config.toml
num_attention_heads = 2
init_std_up = 0.0667
max_grad_norm = 2.0
decay_shape = "linear"
train_tokens = 114400000
dataset = "wikipedia_en"
Each number is 128 + 32 x the weight over the matrix's rms, rounded and kept within 0 to 255. Layers, rows and columns count from 0. Numbers have three digits each.

# layer 6 attention value, 64x64, rms 0.212, rows 43-63, columns 0-63
085112148152086134153035149119179119110100098110132107111136182181076065109114201128148102084102053195137146104115125191162106108180131168093117111144099179134140081142103092104150136141134121
214187056107089111166081075119141125062113177158165104133170199164089109132106116103171117134085095095123109112101123124128148153145113086136086146152118166149169129123106091130135124139096145
037115087129091140104121060096123163152146175134049162117118121141123070155086099071142130140146098050126110096106088172156067145088109144135121134127048171184165071135198171118124059120108122
098110142125160135099120131136136172162196141147088088142082089110134129092148045138117091132152099180046119079166137136109188105167127047100105137190103087138113174162095106108104122091130156
128157129087147175136093145133171113099176104147144142137138161121146126172105157103153069099140115106173124155115120114084175150109116156143143217086132050092106123110114217154128148118171109
112111097154140129094127105050132179123099144193118105150151143126077133152119142165083149107156121150139205143160088101154128151105051091128126127099140083160124096110111114138098199129145105
166133140168133168110126129131067117125139130140115097197160083123162167085118127153163111036137088120125186140109129110062068118113122133166158076063093083195140119155083139171156107187119104
121080106132138112143123163144131109194106167116147137107134116145115186148160123125088154122135110147167126153170159116083133134138180113180159127153088108103105147083063100149114086145125060
140084196174138085104107087079060138151115140124149114128085127113142117146069160090104156132135129153114151072097197157134123151134088143124110139100144165129152152110095160101124066097137136
165106047090128087124138168125152144104168120135162139056142095115124108125164056135113136121163070157169152076149177122142116093156141140164137149100142096114109076116154150116128085154186128
174152124113125082120166091112085163092142174108129128194130079102100203124103131164139122120167133114119132144134108117139129120087149172105123131145155119143145184086144123146084085170195111
135106105157098126155071133151113180097130130120209081155078151156134091092141114096106132193094116137139165110161104161126116153118166138109129101107110142129095154190169090159096121138099147
128187158098107127088105142115137107080105127170090100126098207104128201106141163114099086142172115150129110146207181105115080131084158071089106087120191070103120164122126135057143084155122162
143066060088121144114120135139119089082120150073094163130110136150155135138115107106165156105137232125142142115187117165093082136131142087081131156085146148101170132135075151130169144123157166
122161149136139168118076123077099165143159142105149087101135100102166080115090160091147155089084105098092139126166098132100158141176186158135113106192106123131150113172153150114105105103084140
130122122098070072049121052171169099139193096101212132166172094150106115115138149098095173168149092168114145104127152142138130075121114144072093161091121145136203142100126084124109128207099152
149119136121143119093163104112127133104108102138120134124095118116115074109103131089121048150179117055126151182125098133141153074139068111094160092120248142158082095154157102128031103154140105
107122122196154183076119092157112138142142059131134156147125148156114149127083137108135213091168107137193096129154062133096071104187184115131130110067113166121115109113146160093126111163138137
152095130139110090146106083110157130149122069149139149133089093158081137133124126149150136081149104093113145079127105087219150127116110123130127073160049115123093145154081149132133153136102115
120111110107142127164099112152128064213115129133152122158206095077154080083075098125106084142184108177102164105181109137126088128130121121099179139135119158068112151156092133106151088120129092
103137126087136069113125142122058144114164129116160125098115173185160165171105079119161109076103143120152132148073152119066120129160075140058176121073133126101183134167155147104177140104143078
# layer 6 attention output (transposed), 64x64, rms 0.186, rows 43-63, columns 0-63
109153146104089141138090110115186113148119127113107080117110120198025087117109172133116104151108058169150081145122138198169097134175109151098091151164120148127133084143095108071104157128120138
216139073124091082152127100118151133091138139167155086121181172146145097145135173100189111123103132142108068148151108089125104149189132070160088156158117126183189125170116080114146093133174129
050127093140135165099134073084120139157125169165104104128127068125120123194133141063159136126143119051114088106139104184187096171108112098145070140089055154175145096151157170183114094126119120
104124103108158128107077152177080166144176174146086109110170117120112109090122148138125144121124053166015115068186130103102096087064146100067143108114095102099093145134142134107123132075125145
112141139128163176160119136110172082100147093146153119147110170150114111133126153073156094106113129124182158117097114122074213162131118148107137147086138055137135144118123189164141149104178145
145091081151144140164158097066107184126112132200096111122160149132084127149120108120069131099134137159102165156159103143131148167119067082127146129115144070164130106061130090113088174111126124
148137156145100155120154096126073088086129138090123112138138114107091121107100097133107067048102127129087180090093122124060112117104070134119189099128114150200141096189057084160133132194120148
094100084145167103108120158090138076139131142088183099113150111136127155161139110125072121076119126151132133132118160112085143124116207146150138105154069122135116156071072135093130093152121084
142128154192115085078105094122106132150091136141121164119117117104129096138072125089130168189115115144096133135123194167117138143122135127138147197080143156134112131100123123097127063100153097
131171088138139108150173140125167127083190127121139106098100099119158118137165118156125175089125061119118068085149175180108114107196122129161179107117174083143123112148119136110101134146124079
153132104138155105151141120135061128104104136117136077175100115124168179118076182170127101119146113106120135142102133157136175111083089143118159109112124142149160206095120108133091101155146168
133115146143121151131094125152147229146132135125212100162116124127140106089133154135127133125148144129131119146188132174127114222148171087107089102098112139124114114178152102122128161162098092
112205157143132133094111127152140144123124090132077110128143184078153174116189137121031078154156115122138129183190172168110166114112181078080105110106130090176161163084114093111136134148154143
160122084119150110116127113146165114108133151126054152145107090165152173114115122171090165116109212156175122114103135165100109151140167105099139167103127141115161165163085123151199134094164165
136177157150121197086057102071101175117128161104116147126149112090134091086099140124134155129093124111123154135153110150126173094150156122139134095169091136085163098198149142129110111120121145
126129144111095080076140092167137089114185148141172133143160096179117185090115120100199170165142106204108123093145123125171147106118113084111141134067128095168191112084161074136114148170067100
145131134142149105108149087100147165177149119192095186123172129146159144113066188152092051146185097096139116148144095102124092110136144167092128152105192098158099083142150157131103132171147115
114121109187122172080164095160102161100106066131152199118109096173064125140125139070101137080132140129113091104135091176085154132209121151126096094160128148127120138151120177077165068169138174
148122088173067067147107138108127142106110077149120185160116117120052115104160096158153133139117110118058120114153126101162138116082140125152139132154081104122100103193121111155096138115136121
111161116155129120139141070169114076192112183131121139151153049125145093111108088102107105144172116204104119159150118136145136141229132127105181141140111086119087161140102138183139137108115094
107125144128137039117135155112049141134156122126142149112089184159151149160109092107090120122085143125120102186074097134071122140156118135070152138097124150147196110200112158143114182075120100
# layer 6 MLP gate, 192x64, rms 0.186, rows 0-57, columns 0-63
122076102130076187120172097112153058205151154115172114121146078133119125131167065174117114131083122134080175094166136146130103158099181228118173113141162067088159197104163067193109100186190089
080071126106137143099132141140131101146119197148139045127191140039070157127078123132140114168064144192146100167116111128141134138119142153084130186081116105113121099108156137111132151128163134
120152119203062122136125109076129150150118120133161095024101062103154144133099189248113140161115162187166123136111111162144123116132069139086169110167122131126143082095080154157105187105169104
067120152122134118140035108142150128122109129092064129173087140108118077155116147140125109150101130144070122144126129149128119131216109155222137108094101158147153113129126061099123108141163131
084119134124113190202139128151176183109155123108095138137094120169137092159113117147169128150106121116155096103117180096067220092044102090081102139092073094163099066054117144160115180164106098
140136108142137123145113107103119125075111091147156084189201144123127123132100131125131097101117105114142149104140067100135146141167204083145121118130070175139151114093125167101112157183091099
130119033147193115160131125155123142147149116124191112138148125143165144141089116086086065134107165094149122105180117106095112168091083139148164155073111118166052117115113145152127103098164139
143105120045080150121108075075143147162134171158107163140140107168108131151106063061093075119138137154140131127110112075059106152108117104082147161139198108168158141157155165117104143170128172
157130147184121099139108074135152107120112155137141096112117143074156116136116129191146122099144144180162150112120130140155165137116116133146168084116122093172092159143157068197115156131158131
132072142142072148103118087099074148183230111179133119121079092137199134118134188125126080094125099165129103183155132095114144164127153177191126117142119042132173134097153126107150113108118206
140127114139148090122090125127071120096090113153181112196141124146115145164110115112134201144166125103117162110131144148124102186137156102139130160106131129128152197110110162095079089191161154
108198169177175148080139111116159083109127069147110111100116094189137122116132180120130057186118147096115134135126120132123140132195155229132074110121104090146179153130106140092149105151137111
086133106137072126098188184118096153145105114146119102138099086140123122091086188101094128110132120195150149133117095115098117170157109148106130119161179146145139079164124099090109071139097119
105105116099112122172090113118096147133125119037167161062143120092097133150164221094094125096149181094100100099123138114176102171136149152149144155098139114157110138183134093128158102105115130
142148083110076130139107098106159107126143067215094085098148074114128158151165136075199031183166162116112128165157116087166084125103146103075187152168095098083147043127189211152062215172094154
120087142158114079109117124142137108100119057146180161113119096168137062151131116113147133142146106072130152147062132134153138162166109143084141133085124109110140124132105113149141075121165034
134154156155094128186142131158119122074148083168098134132145100142177167155123082114156141170107112147133104093070152155159120114118087138149172118161137124105094118100104139172159192127131148
141110125121125114096084080127114118127130122136078116088116054101083080063067098087071120117144127098112104139125156147088136171139117161159166153166106157103137152176069112095178116151192140
118116082086083148156114149215100083131144152142139173079179108138161097132138112101111097130066133038120156061116165123099142132191139138134140128080111100115051156068152124059137164092119061
132121160185141159134134158150160105144178129133133104156129086090153119104096142177163131102111092187118151165085158106088148158095115126145122132147117157119127050059111142058117121107105146
156175131091118074129135174100105109162121126161088061165167104175158100079123092072179148085121120091114119123181070151122112134141116156156202094087152183123111176121114064126153131126117128
078168122105118131152127131124071113093103097190147087151135146093153132126095186081096159144109127114139113160167092171102081152140149121120182110084144109123091129156108149070112119172126132
103091157132059173129101148048066119170109129113085095129094108171170136139116159139165130161160141130150113063139126099146171134127162122122152065146147115103142118211136131126135150116103126
159123080146070143113128131116121130023128110133155147136114124128072113081117075117113125134160092142151195095119078114110167165125051095089106157081071135143163086095119118171123140062125090
157123088101111142184122128159129082161148101109118144139153142154154128113151165141092167162125115113071156094168134154078149112111095141133115113123106132126051127064127103156111105122188162
091146145124119113140084148125143176154170169104080122135132142127152124107169142163065108184124140119166210104118156091181103161113134142119096154145099103120201157112176126164121141077099144
107121142143165158161229121168124131122153088100164132147123131096132119146123147170121067147171146148148169118111189113153132191098172109085122154151120092131145096090189130105156149073106169
141130099092114178040121119195129146071156123124162090101173173163136106094118123166134144092154138147105124073099206116134119130126084133110130128100093096146083131061177097127135183077107133
170180154129111129091143120077160098123130145124177066102103098101084082099091136174198092079106176138099127160152096186109085126098101130131119080060090149117152148118114122135124128076167119
095099167142119121113155111118141186133117123142111128144114114124063102097131154127133155067149138147153148167049044159093138085227147123108092156149054125091112131072122145116147121150085136
106075176131129113170118163164073104073113162145073168177091139103149101088139103141152143111123102177141219113123134121140117094093090159147122202128134114141144129083135066144095178096133089
128171085120102128142123114106125082143138131175143137125162097129124119153167126120095101171140128128084167109180120181141075164133138153072088159169171178110135192164154116070140117160104166
121188136149142117128126095125144083094122132130145152070158182118125181162131143178098105126149111169148162143114139113107103121100164160099081144130180204147107109109135116073157078091200150
041145131088147163194155055159181133104160063139164142136104149170126133187096140126124082097118118164115076116134168140113144140081097086163160114162111155127158126107167139125148088150141111
114138180059138172128148078093149124194140118118117127130124089117113177114107185134092099167122162164064103102130144097101148090082147055088100155113083112116091143136137074174136125158128153
132091144093140116121076145158146129114106129153094098069124145148131101140172136168130097154062164174188121129126150126172056116149133113111153130107124123076189032141107154097059113169109105
101059109093049112131130099193169113157115105166153119109179141094196189128103105124103141159064147134129116089137137143169069155135110121116129090153110105165106099137106150165126129119163135
124158212131124135139123098129119102134147119150131123140122142043113136150122079137167108132164101119147141112108153107081110145175112139127166147187133156169135125109157079090086085179095149
071124122157138141070158106096131159113140134151141107114149150129141172094119110170108127100092167093113123198150053120111148090183119139241148096103104098165163119122097186086091049066140144
122138059049122123202159082127189110189189145116110085167165119143133108126131125114138041143105120106122093119152127108079162191109089197098008149096071097154167173091200099116143091175140158
176167169136079134123132115116142161226160152090137069155143163094086105032170082134125093143106116142181062099124110161100123116076175131123171121071053157149126115117186107107075141055119070
110174064135135191147133114169180153199202118098172122106149141119141165165130100104168123139165111145137088045079091100145160106074148153131119155189075109131161090146105161091121126111134077
159185195122127127118145126123177079135159119106075185108116156141122109164152094136157077101155109146112178130086089089124120085118159117128067115170152098150195110131178068101070165154144123
124145080135144135110124079083113179103145144153148170165067200104124108146111183127072146124113110130102145179192103074171122145131121113133084195153134126119144162135119162109111106121105161
108152153129140128116130164119136123066135129115106130136196114153120153145145186126128120195154084108122144205158120116119151125127170238071158141101088135120107112127081084141168160137131069
079098170126137103079066164136159201208070187212099107118070060103095131095154127200106059097156124183087192103116096128158155126105182139192148118176168125187138145140112143080135146197056179
077128097117113150126074138105077108101115157129150146058206131152114138153124137146097144137089133089102173146102147110128186151152111155145163135139153107098120143148079196138109108127118107
172131088139154123166119101110137143143188123092101054144089123124090149147118145148063135143163181089117111155153147109106072158093149143093210153133177128101103083130138073128133162118158137
152134197132129122067191130157171121208219130101176126099103110145174117161126114155123137096157166157101116144081148072131128157119198166160151116119070092176094141154122130125089097151137142
177169151123144145112105146117161142135129153103163119172137115142140114183137110116192161117065113114146141076183125141087167129177113156164165143104148110119121149081202142120112103118200180
129157122092107134176084106120128151134110108070147162125177161150161139104174113100095152120102088167123145115077114134163116178135155156125095178155141135136099092167150092101046140117128115
133153138117109158116147132122115052123151154111132176092130123118123151199129077103100098156146198126056105163119139102151107122027130147111111150161152116116128167177097160104122104145133119
100110157113144128166085124107110133124167128102136083136174088110146107178135162095127106120132153131131145122145130135166111139155133092120128142135143176110108142144125176147148116123149136
121112091111149168161123107184143112109173145143133094186123172131099158113072135122094104143131176168152112175118168157080163111097083177150081186176088131128139134098104118105139181065144152
125124186115150115146101161130127199149087124092126195132122132110140130149152089118143138118134173100064108129107109134143107090114148094178075126182179110163117129134082109187132141115139132
087147136138134127110103123066069096088112065129109139167129160103132073145139140142138148110121145115144138105119096093160104135161130130127109169079139131127073177160170146152181070119085119
106113135116104114138157122091112119139140084138051067141177122135173162082105134111125124127072061104082147131133077161194095110175154160072107135138127142155057164106099145098138197086102151
038158123133125136114156167083137135064155149145185166120084111164143163159138178087086185068061130131104109153120110122167121122127112134145134136081072111090115153109164081102104120153165116
# layer 6 MLP up, 192x64, rms 0.179, rows 0-56, columns 0-63
132211158110086124086105130201153105060176120092109166094152167081136098148076161043154144163096123163127052064082105198127075157115118148119100123136144172105103153053126155148096159054174105
154158139147154089197141122126131156157129095133144153134082106122181154162154156141128121151142101032104190125220185090183130132231133101180202129125145155194109123113083196141184104169113072
084152140081147108124107045151130136168118082091102121147081178132185121134121103140086136082121102120107128109099092077107141126167173139181130146155120129158116110124123137134107142171129144
159119154099151089188138125128162086125088054140143122136108150124156128153157113107189161173165100149124142183133141191125132094100143096118121108098093151084111106132140088106199139155125061
130117161145123140079133182169126162177113159108106101044110063053134110132144084137097173181101160135139120099162114116190106142129192172098107123102097121149065124143120140157132116219134068
073092092128143166123094083117113115090096158113131084122137146108129131125132162086155167126136035130136108157141151137101168128178150077097124162088119203129144099113081200089125135110149123
070145178165104139118081045141094147160089155125130159103157126064132116150093132205115148042166135107133163129129100093126148137119072108150166128164104076152105189128113132156143124138072108
121136146126146131125101188190160122139103100102142086109096126135105126113161177152150155175105157074141116109111165111185187136149164102129152137114094151102126116151084177170130111137100140
110104166122159150164105153104142126121164084168150173130150146128109038180102131174109135107124158103126145138100140104163146194130136175131130118145085160124099103135089143123174126109104156
156140137178113159088121114167146110160115104129166191121142102191109126166130116134122149148127169045110093209133126134140208150102140129129077081120116086172144165180118137097083094150120093
158149091145168096142094126168106098121104131112125117103153128142178129125166133126111054150116161137093155158141179070174136158099121114135157150151087112103085082166123174077118110104090100
162145120111159144127103058131099138065163070096090100049124154117110112116110178159140101116113147096094068185136139094131134138135167112170089125107134102105135065092194078123097125192108139
107154186115148156078153164100104158136167152095103042205121172113132151144134160124099126124125083123139121129088153063143145137196090159117201127108151114158110134172179134137109086137154142
132079068198118092134087166136106136103152142169181156105107107146124141150152112147126181099127172137149107144118092084162187121181105131176097127148148098152181111148152089145151070154158181
145116200169125200172110112201072095129104130084143216122102164165115101142129065123124193113066132119127113108092148086098152148189084099151106079104159165186193138112050113164187083194131108
115105132103126137148140100087128144139168119128145104130180124156056148156102156091139085213145069130141109087147126161133101168089119108153137124094084125135079137126148159111156184136110094
131130112091113127138115135170131094140193124168129112129153122115105166120103094141138099148126114147102116145108144160086119115155104156161138114142131136124106145153113138204149130127090129
071192112155185174141123151152065092139188107195128098145127079134149108137149131142136143093141143169138143086206147126111154196149128103113101094061099101108172086103093157043129140090118092
174145127135135071156102125158055226217138151126149123039119151097091073146143094147188105143128124082170172079080144112089137158190168113146132127161090092164147122149146137112161126119116145
119116129205120120166114122105127145130151175112118144100096078093160190128119122150093144094064111133042129155135113119087115127086125179150162181126158123128119125145058151182097132175189171
133091174165141140071148120159148082126117127081167173111147081095098171211089170135107073174132107169098141128060188129196136107100116167150125109121151122121147105151138174098189123130151109
185119135128077140166151185119127146179160086110128150110086160155120107166076124144172121140146107160104147066146159119117160057102127115094140117145074105141132140056132100179162141104056136
145118153133134096128106124161171102114098140145119078086104101042093152153084145081106138170063047123137111136075082187075080098137137124149157078083151153076114197124111087123085112104123139
089082141108162111134084128106232140171097091170151113112149069115158165187134165131113106112142165093139097109109159168125108112164091197135104087141139091079150136194105167094147076129186125
111163082112165151130097134170116136208171137094076140133101108126145139140113156113106178145082124139179172092083145156108123151161155137146134118103092142099076108092120185134174151142093129
091123132149110115089107102139114111173113133116116149129128154122122078141133161130153045132093156106151134105150161209133159088110124168111160130156154139121098150132121146201126094132138091
071135141118118116112096091086154120140121118134152150111118142178105141071078101160101145132149134135167118117120121112120094180159156126092171097172144117126204126189143120146126098115078151
140119088124117174142078101152114133121116101143107153163119186165108072184133100131096095068102134059140149138135110177156141153133042126174167105142101080182134160090114166135117163133149158
126107158088130087082063130112166171121113144140100173153109096132110085160169098095070123122148057147070147084145169118110163113134080101151080126185116135194168148129127091152069099144120119
143116125150132148156111157179109121123135192142190179109162154109128103121108148165154129105118188110110124122137096119149137091148103089159143118058154130088121129189144192114108110104133157
168165181089117109105118094143120110118143121111038116074114189119104081182100106149126130185165081112117146036129124107191079140088052137101155155097054104121182139077103127130119182117100104
145148112111117131113145110106128132141188111120102131141096146131063177140197181097142148083148182130097126122141133122145110131099127116081093161128130149109157130189141168147151157124135150
108154114127124185079138146110098138143179116119182171100121105095118119121067109170117117099119129170161145100133091156094103135166120075142101124102123140124085144102178116144205123097198125
110127225126142112050183140134145100136098113113163153131103100090175142101094106101124139153106109190132161085163095164118121162114157161164116035063103153088091093164117113134099129148065130
145124120079100167152107087095101106121093109085117148105096157170201117157126077096154159162117110113135094134179076118146118150127133132168184166159176098124124163106127165143092200099155196
159147069179111146116127081102173121106175187078151190114130101084164108113121170146137105106145155110147154124149074145145156108121106073153170088128119077131122139137113164107144111111122130
152111102106138116100138140181065154166100139181148136110116102107109150103127185130139137110121119132138201172149122145208115147151153124176132121127121172180106108145133130056125101095112194
100096143146118159100117100165106111154129149136168143141133130070145136134148106164103129136116093128115083111132141197067127130110166130119091118119142133149123132172112060124111120120157124
157114093205130178120132113130107120097100076105135118149120130096119104126131102095173135151130114135148150124153098087192154160132122125087071176103092121128055152151126174115143133154109117
050186135096174108121114137145100209110047103135088123109147146191146104113107081120136209162145164121176139139124109137105170060134171153106059150174177132190120118097078130143103201156155115
102151141099102127174133076124123114088110135096095081099091146178175154161136142070107199162084109135155118180125134041149143153114104112164196147145157135101127116204144150119100139144183150
058114123136177114126098123123170134105109157131170135088163067145153145138125164162063147154043139158115092195116152182127114144131097169137098066139087101124104155110122142069198122148126186
120174135170097128142157077092132145101143129108166143153101175064141157140158105169094157077126117141194131131133098147112141192137121124255141148054057113131134156077124124136111108097124123
128122136093101140201094122136091126133118110107157112117061174169071108143115184165115134057130149204068079127133201098145096128106093102116134154134165116098178115139157126123115107148104174
118090069180057145192110161117141129065159119157123056114108087146069182128202113092107119125114123143124131119145143153150108159155153110163104136183167110071144122131128096123116162169068158
111115209174156045112145147076154130186103145121080154143084117095061087084187124174149118075108165152037143103104137154157134076110077128180121117134104134171178190094110131123117148135084139
154145149117121142183157077104145114106146145120063166128144109148140090134121115103138088161140109147115145129146169157140064134129146129145093144118145117142126141108147068163125116082153121
133100162123153102118139129134098144126091098132108113083148156108169136153108164111159123086192180180147116097176103133099121148101157090135097095145172103138075127094133186123108106100142063
104096113083101125150064139118110178184128151134066153120127033122147099169113143120101113255108147104069114191146105228081096114167170189124141166126136193155116125206151079140161108118130161
074101106103120136147122093152122115098117082120109106109120145106096146085078173115134099099135161102147130149113150100179082108130114127113127117125109153159152135106094165096116139135091105
125102105140091170161162154113073168119080145077144123109118138123126119112176073175139095094110175097103131143165111163093126132151120114159074139111230102133137247095134160097104178132084152
181104142164140057152128173095191139159140099133097100115138102151123103064080125139114084144159110199127110130121156112119087142117136114123137127137121105146162085118117165107141082138145134
123112137104125156111115106118130148134156128177135132102182143119083130121124130126136150147168130158088143108096121131150122131114088100104147132178102139134102134127139063152159134137128073
105182125164171131104139159062029210149060085133099105147090105136123109109073187109168158118099166117100122083116111147154049111138132086121159095119079168129160174153121151102168129149078180
140134110085101061151111127132112199135149105124158131130106107187195126120155122070126138132133143137124143100144173090152149116121149168093109164223166129160079168146091171142139055097174217
095098135114096113103087134121124116074134114188149119089133082093127108157123146137133147107155117111185136085140114144087129158160079133151109150125123159138085147085129131091181109094117123
141198068095118138099091090095119145154096105114094108123168131157198108159144126203136096133142184114120106172125143131113153135089105087075112091133159139117113098142103168208060135128114098
# layer 6 MLP down (transposed), 192x64, rms 0.0981, rows 0-56, columns 0-63
114132144092129133084179125136065152151048090159156060125038137080154141143125062175110063142113112110131137179152183092078068085149126000098244143130191142097115152096096140105080191150104180
090121106140122120084144176105124129118162084120114050127124063088188166121074107124149162086073111095155074162196141224110125166168094132140085089054139100151158154157095172162180166131121099
153144199115082120080173082135053138114195105081182084136082126179128123089133171110117113108114121156116128137088091094113171124124139048131122162144144072113075153042100126146098089109167107
151176113132150132136158184142074159122149123134148146124155118156086132128138193143096173084116098066114116057149104116124188120121146146092114125186128068116085096097094180190177139150149178
139104124087113151107086124150055079117187122129120146151183184175132131153133135159133075113153162151128109078115085120133185146119123145145199161138105159139089104167145084072144120073105079
123138140126195140156106120135128108072106120093153109126092094148102137171089123179191119172120094111166176113114134037128120081124122117187209099087191133057161098191121068114111121118076182
133170105081142137124132093162127116152122100124135107123135124122152104131154136129139181149108094152188022144073145130196129084151191122154093106149140156131132140030121093104108133096114103
158125140139151130106158177115136024122129171189102192153175074117106125126108072078117128104117141119126177152127168122170115111108070112128151163149051133127167107140093130133121117171163139
186163146166109117137140167143081147063163137143110163142133172110115130130122155152114127140094109100144117086174132099070111142079078150109127110137099173050136116126085206144157077152113117
162141129146126164145118129159155170172108115105116100177076160150124169119143121150071175141103112151054142172075134222112149128140168108104146177055118095139089129115135086255103145119137127
100142098125116100174133094117165097142086128147116120083109119134141125143114158150104075150102126077103137166107144079185112141137136169115158135203118172111181097129154144160186161147145138
134124123142144167173118085117102146136123093115136168127136119106160180036118136108080153112098173176108155157177106156058113154136170039138163189133039178159149166098166143089124076185150124
152125161124137119097174094114148187085100118132133145199137150124143114137129121141116150139132074112125125069115116138116119091123163146116115128183170065105086078141122123110179158110119156
140175118102147088138140098113108110133169118138106153126099156140105146157074166144062101159098123123157126143094136131135135102082135185124064186132102115091061143145104162111174168132089129
076190125151151071121137175085080038176109099096138125100133078080149125162147115127106158070117174138107172087201150093132074123112212158161102221022143099170173108151046181061134023225141102
143122126143119110125137115164157147107166125102131137148148134125117134146102125111095160157103138166130075064104135129114067150190108101110122136189187092130120157120091124143108170168142109
124087129135110123103086117131094168119098096125130142111171147123155103124178153132146108076139123070073138179154093123092085094126131111166100087145105163113184172189146119150104144106175141
127076106180144096176109082111215167148089103150125150129139153112192187082099139114136143175140144137107139157083099064128147078118191166107090121069143107146133157100202091143122152157189111
143132087150158120169072168130126122106095095120130123148184112098126131113086039150141183173133182097153158096113140175135133149149161145124098104103090120205061148091201159137080102116173115
144079077128140092116160164147094121183099099121134139122141170109130161189107125090164145088122131133112140152153105104049138113081164108147116184145168168156142138203139149054108129174186150
151136085146105149108101063154151137142133162116128106144111011141083139153148164144133094189103102174102138129097161158178154076082104103116159114109136107138150114141145140161126185088127145
141137129148121119095174131205172156147104107125125129146132100132178102221141117176130181056152116102150122151132115115138135177145139137157138114158133109205128075079117138081135132137085134
091165137133081162128151168093059128158142089090126151145146133111119097110171113174127087109096155131107151097170140147115133171105118131164169168155126085157167069143120092113119139159107138
128125089133108140113096130152103143095189097119079107186142155104103134088167121159108136099134077047180157172128143107132158150139103149126105240120125078123144093126120078133135188120111131
148143142089121184119121151158100129164165147109093141168176122105155155115134106123108138220102132117124111178138104121163139132167167103141108173150107147159096090119145093098092128164107162
107106146106148124163179166089144147148144118098157127134113131085141121101113118192186159151100192156118183113106091105122127101180103119147170140083171153121146150093214127148154109143111112
146173091140135098140115152080134152155142124113067120120155157160070154148124130142113094121103092136115118179129156103061149095157158179148158094106106129156119115136107169187081147155162162
128122109104096160138124156197128122086115153156050180151168139094132179190172056120121110097119122130136170150090119160137190095135127110176174111092149129172162152150101122173195135112122121
108146140099142135112110126086168077126116141119142109126082092122206143154126033092176112103129133137073134092124153168143091159121129175115092101116129110149142156157129160098102052132143126
127169157113150142126084086158098114080129124144126107140152145138190123143104137201173126093127120141076131096130090144131078078130125149115173106097123107134124106078134106047072137170095085
156109084112082144114078167096147077064124124109109117076121118149122189120145081115099121146118146172150197106128152219131107137149023098160142112140159114138133204137162125063122098161167127
135113108128110167133141111152121075106148090135091107117180155134177158077137111132131101091110114182149120133058144187129177120160144097159151125127150083151146148192158074094097132088091111
140134172133161093117143144133104118073115115129129113086116110165161104150152104140182113143140166098156141159163134090156092110100105106167135107130103104152131123247167084202108067099105159
119117106153108150154074200078076123077124113108108139127096137119087087157174104111060167153164113102132141150144139076152125105130112136106118183150090114123137140166098173225108138123174136
107092109104136117145157094133088067186158099143129123135103131148089148066106150130098077138078145144078132143095111126177190053091103084099080158089088104116096141078129130180197082146146135
143072138133161130164102178088077135156114158126103099173079154156110135148111145163100167154097123131176121166129155128174175086117103095130136153114118150119141174120147221154132167150116172
160146100146112196131123173115126123117150094103131156103162154146135100120100096104088167152180160188108127100104109114119105108136155158128159085081113186080193086118115135101177101134184076
111102115148127118112163115157120140118135129103188154116173102068123114180167144120122152091157106065108059097133139146067100110064189116154091080130149143172132076075143062186119131109126134
102135163138128134127114113129135133086150113132126151142142120119141092111164122113203204120135097144114117119167140077143164128161130131138190143118140122174148180179235173125177137144118159
045090141120161137129126205170114093163155155110160035102139104099166128227147165105154136077130050097132131131152123078163108112111073104098102146124149134136142095102089116138119162115098128
102131121106147176150116125151139189159067128086123158139107178135155146206112117131061098145175133104087169126131150067112090127194184130108115143113145079137186096142095128208106110147117163
198151120172134186117154184132119079152102138155048091139125093087159174149127063184132122141096120062141102118100173102148174122123155130131081140150153104110084135112135133134129136150133146
208118128109102145105107112111138119134167132086145135128181118178102100089149158075120126203140131137130123111125138105087093110062156127105150140159118086071140102127147127113129168192084156
088103132169140112165105120154182160146112133156136156126104142159121151159062100096128123164119168148154119161083103138161163071200146159128110125099154090162154147168106105196149154077090111
202140117077162121101101072105133059113053169113208151118143158121082122091122127095144147141148100116104132163088125167113101182113143152084144140084096133106103111160116138144115101078187097
128039087110134103154126136095153093119111151134104138114099104064138172147165085105231131116143127154038140175120135071000147141130226146198200137125112132156165125118138144117171105136120228
103165162113107129137150141106147117138171134120114156138115134151131134044079140147162104138130122128104114136145116149040197101111168135128151115123152151165146134101176126142055113106144195
146141139176073149069096153109191169121132159157168186132162135102161121129118127112149131083105129128157198121142156069177108130154151113147103137130051097155127139115055091166139122091104103
090171075128098153098080098070098137111042116137163090115118106087070187102117103126182106097156102129103134112152111131137156076066166103067133134085094156093124139138128135068160156177089141
125159105088097149160132147129156054141144157113110099085136102101126144082116121137151078131138146115089136166120178127139120104204098138134132102101109149145155168186099143120195082155083112
090166084140099124098115107180060176116149136096114186137151171162127126097141105094086088169113114118117117140150103124142140127057155133104091166112122118140101132079128125136119100132184143
126128127114116102154140124129074149133163091086119093154184152125080120161192133103065100124079161115130146133141145066082105104169135159038122152074118125078136127090136163128091114109165157
161153073141159097108148121109138088161127096129119141152094149123134127139144118153111154141113141096212104120108145137149115107117138178143155140091098130125118128133113147150133137140153137
109143094152128054134114103120174170123117123112126137179112149070115145124068123204133129156130115123105079162172163098080133093103161185171173138045130148186165168122164132120209138145126151
122111111120127106184084092133160152152118151152121174152131159125165123080114115197164150128118120143178083158174160171136177161141156105145191156048148181106183140120159088119112179111100125
102167133158153110185131089123120125127223086112134214157163157133127085096173149146068155129135137115126075177146139112138149133183115080112120151105119160104150112145154105167096159144118113
088101136069132145137094084136111169098203108114122130130154094147145076145117131127124110095125105115149100107139123094152209107082142141131142152146089153079107164093109118040099127106174078